Each number is 128 + 32 x the weight over its row's rms, rounded and kept within 0 to 255. Layers, rows and columns count from 0. Numbers have three digits each. The size before them is the row's rms in percent of the matrix's.

# layer 5 attention value, 64x160, rms 0.0721, rows 36-58, columns 40-79
102:182071141139123108205093045148118124133160203146109109158157119169163136105089122134086105176200103127104092166176086152
097:101104138158093039134054138089119131183121079144137110105181112148141149152120125142153138160142114147093128126190166136
086:099100131135121069107202176124135102166120117136132138091140167116055189108114108108131144148132196126122132087118168098
105:126128139123091063143255062093114117088156118117116106170133138180137128164154158131151123176107175195120159111133145086
089:141141213129141189175138142149095138093209161116099110091131132106095057076164125145113124092161145105156112122216096137
095:120140161142142158128176108079125155112117120147112103143096091183145134156115116129175131141046150145123105132121147076
093:081175127110125139068134178083148162133128119171099157158167165149112109120145120125171125116074195111130127081156150140
089:216118117129103170094111138105145144050155122088160186064141137115132110124135043140079110123145110100185141140149068160
106:134188142127089121112114100145146110109166125157153165169048073154159143099139147140101141169125090138136134169145162105
099:071155099111134078156162123132090153151108127113113115158173117121137140155124132124169128123134067160105114164129190133
103:154165116156117114129107187145223118148175098152131079052100137057118158175087138101124133101150179111102136141147093103
095:142137104126115066141108092105089155126092128122122094173120092118147120086136169209074119190085113120132100175169115142
101:187122137155104122132092112141133114095187103117105097114113095122119090157121140119130100088104080106139089157112165138
100:139130164126078055065153173095149139085147099144147058126122123181158098169123133166121115124114146185141145114150096143
099:150080133110103072133127115137135088173083136092163087116152066173144169213138122172122143166079040191109130133166104126
107:148132119136128156079116180233092069115139123112139116153157120111076174131115142124143134188100079126136085074158107174
095:113146168129137131111135140095168108146121099158122164114090108108157129105116129085104154122169174167133151061070156134
102:116169129116127148108084144126098187142189137149165123146159093186116071098171066143119120122111092124169149155147105148
118:122134158151173112051133160134149101174140116159116139119253113107127130103132124105140114081195129044145100078098123106
096:156151173142154178115169119089142074166127122156124091125141153138099158142125127117153145147136193098130145119128140103
097:133117136145114150131171113148118101150141095125155105064129123093157118164125214108127130120197134035127098119133152166
087:134124107152119163105126119150105090130139190170082125090085162099144160138103197110160152121122143119143078105127096095
096:117071128133087091107058092076098099106158106143135118060128091105140143154115164140150109093154133099119128080157125110
# layer 5 attention output (transposed), 128x160, rms 0.0796, rows 36-58,100-121, columns 40-79
103:103176079143190146086114121151109140126130138139095138102161082102134137174140096166146101054158098163100137114129112125
085:155151146138152184101126089161142156101132130127141089127136089128119096071134158230029170110193170097118128124116126105
093:151102096099113132149117134106139131090131112136157089169151124124130090159098202093134228144128117104145079129155137154
103:155102119151133146105120168056115100109134114172173135111113200143093142123105139116150177105118089115101143159155151180
097:111170088158129095097103090171094095085080146111124158103103082125134205150128093148105096113089106162050151120123128197
101:132186126123084131128115144075115112160136168052129117101165159119113112138031185071120203109107088117134108096086070168
089:192105158145118179169105142111122114131087125089173133060129127127144151151120165107116160156068138121190142169095125101
096:040159133179138124126133165140113089140140099087115129139095161125154135109127113105062050101124120126116155126177145120
072:163073122193114142095107151137236141109092155059135163103173154095105104146158102186148128063127182075125147127075123109
092:129146183128105160142136111095085084156131110151154099131120147115105133074079171113108180125175099113119131120174142131
089:150044117123094152114163119148133162120086135132207131192173102116110112103170139112103226186131139141148117089104156102
107:080142108141158167128075113173132169150170152119088133102149106176093115125096119181139034061171081129092164072094124123
097:110131164174114136125100122127194109201119127081150149095102186131133122124185093086101239073140125117164168126156097089
096:133089120116147163129144101143114152139101152124131188145142147122090152094072139155071029153099115144091142101095140162
092:056138109159151139129119125142165133130154117178128073163156140130129083060156193131071104105214140114093170109126125087
099:053146132101160107172141071109082122082054095167094117089086128132188099100150167185119101095123134116082163167201098107
102:229166138121129149151199170108142114166132108116140109141174132125108139148170133074141176154098149085161137147136155133
093:113118089170124139109103105169137140150079142061092124124143106111152144090093137198071055139122107146157091147119136102
103:131140183198191138149079117152122125109074091142057219068053112106118148158165137132078158114083144167165159146136069154
090:169109095119108180145093152125189138107148130082174101141131069167163125138108186138124243141106108100110094119095081137
102:093116108113083104126123125167095147084138093160062149192141083120106156126116047145170077150101110158097165100096143093
097:106126149109043112149134134138098101099119126139176146151086148080131126137152054075128192120110154093089173112144156149
103:140155140070152154119176189151091105112151152181150058161140141081114122135121129065124130134160129152167123080131144124
088:169087103148092152157169159101142169115121092106092094106102167145131094118122137106122166067169170034127099161160150120
105:073128119045147123126160108140129064049128104110112147142097135142133115146166103139149147164138182160136144151162113091
082:094175147050181141120094104171150135178094148120119102122147117067145135156132119120205074136104112142165151094079115099
104:096170127151112086136128084169175193177127120116149094145129116112154159135154041129139212129084138129114144134073133113
095:165046064138102118184145178113137132141150091170163100108143174132128075141073160115156097091153122032152146053137161119
098:057099121151182091187161131147159136138077060150064157129108174108151150118129079164135064111181155140136087107164133137
100:138121141155144063091168090146151156188138127175094131142135106071132125132161101101086167102174114158150171125105150062
097:169110144130171131125099119143110130104077106160175115094173146124117154146156145139153057128099090112201144103144100116
124:134168138077161134091103090123127152084106095139142167131090167157133163119138107105184126174132126157110084137138085168
102:102120110125170153143106152173150088126104148102110139116137099143122110163143118128106139152068204113109149109125138131
099:145157186068157121093131097132118145205172136133208128147157167101151137144117133084216124148141102096170124122112119117
094:093110092157106143137142142090098086020115085124075130159088164200138111113132123150097183112178186133094112165166114109
105:128131146097128081148119111170112105107096102136131103153135148134111144054134130160160071156153104120138116129130124152
105:142130115097092110113167132104117179175151104153155140177095159075171148168107059092124210141168149130132122106113108115
101:075131132085138153135125116155113080091096180088148131122116119137120145166194121150101119189081112173147119165101112132
112:163100144149124160110149148150164102181170186051144131131155071130104129161098160147087096137101178154144119106123164140
096:087145148093113101117112090181145178176096151148189164157119116107132124158163061093188177166084067127130140093167145139
104:187087124148153142139142152087155142147129097176059148060084160113152074125115148125135127075147176096152103065086115135
119:174088090169060119135180157163118122185148125122122065139164128125120166125091171083125063132129054109110104118165153118
099:091188137047152137129146096139184107081100127118144149084079141154146150158174092141161077197084172157128134121124120089
092:132132091124110164070111145107126127182166098073186125075138129137171119167133150115156053131119106100145131131133082103
092:150178111077149117105065074139092166165146108132178129105173126130091152172096174118127123145104086117188128120106132108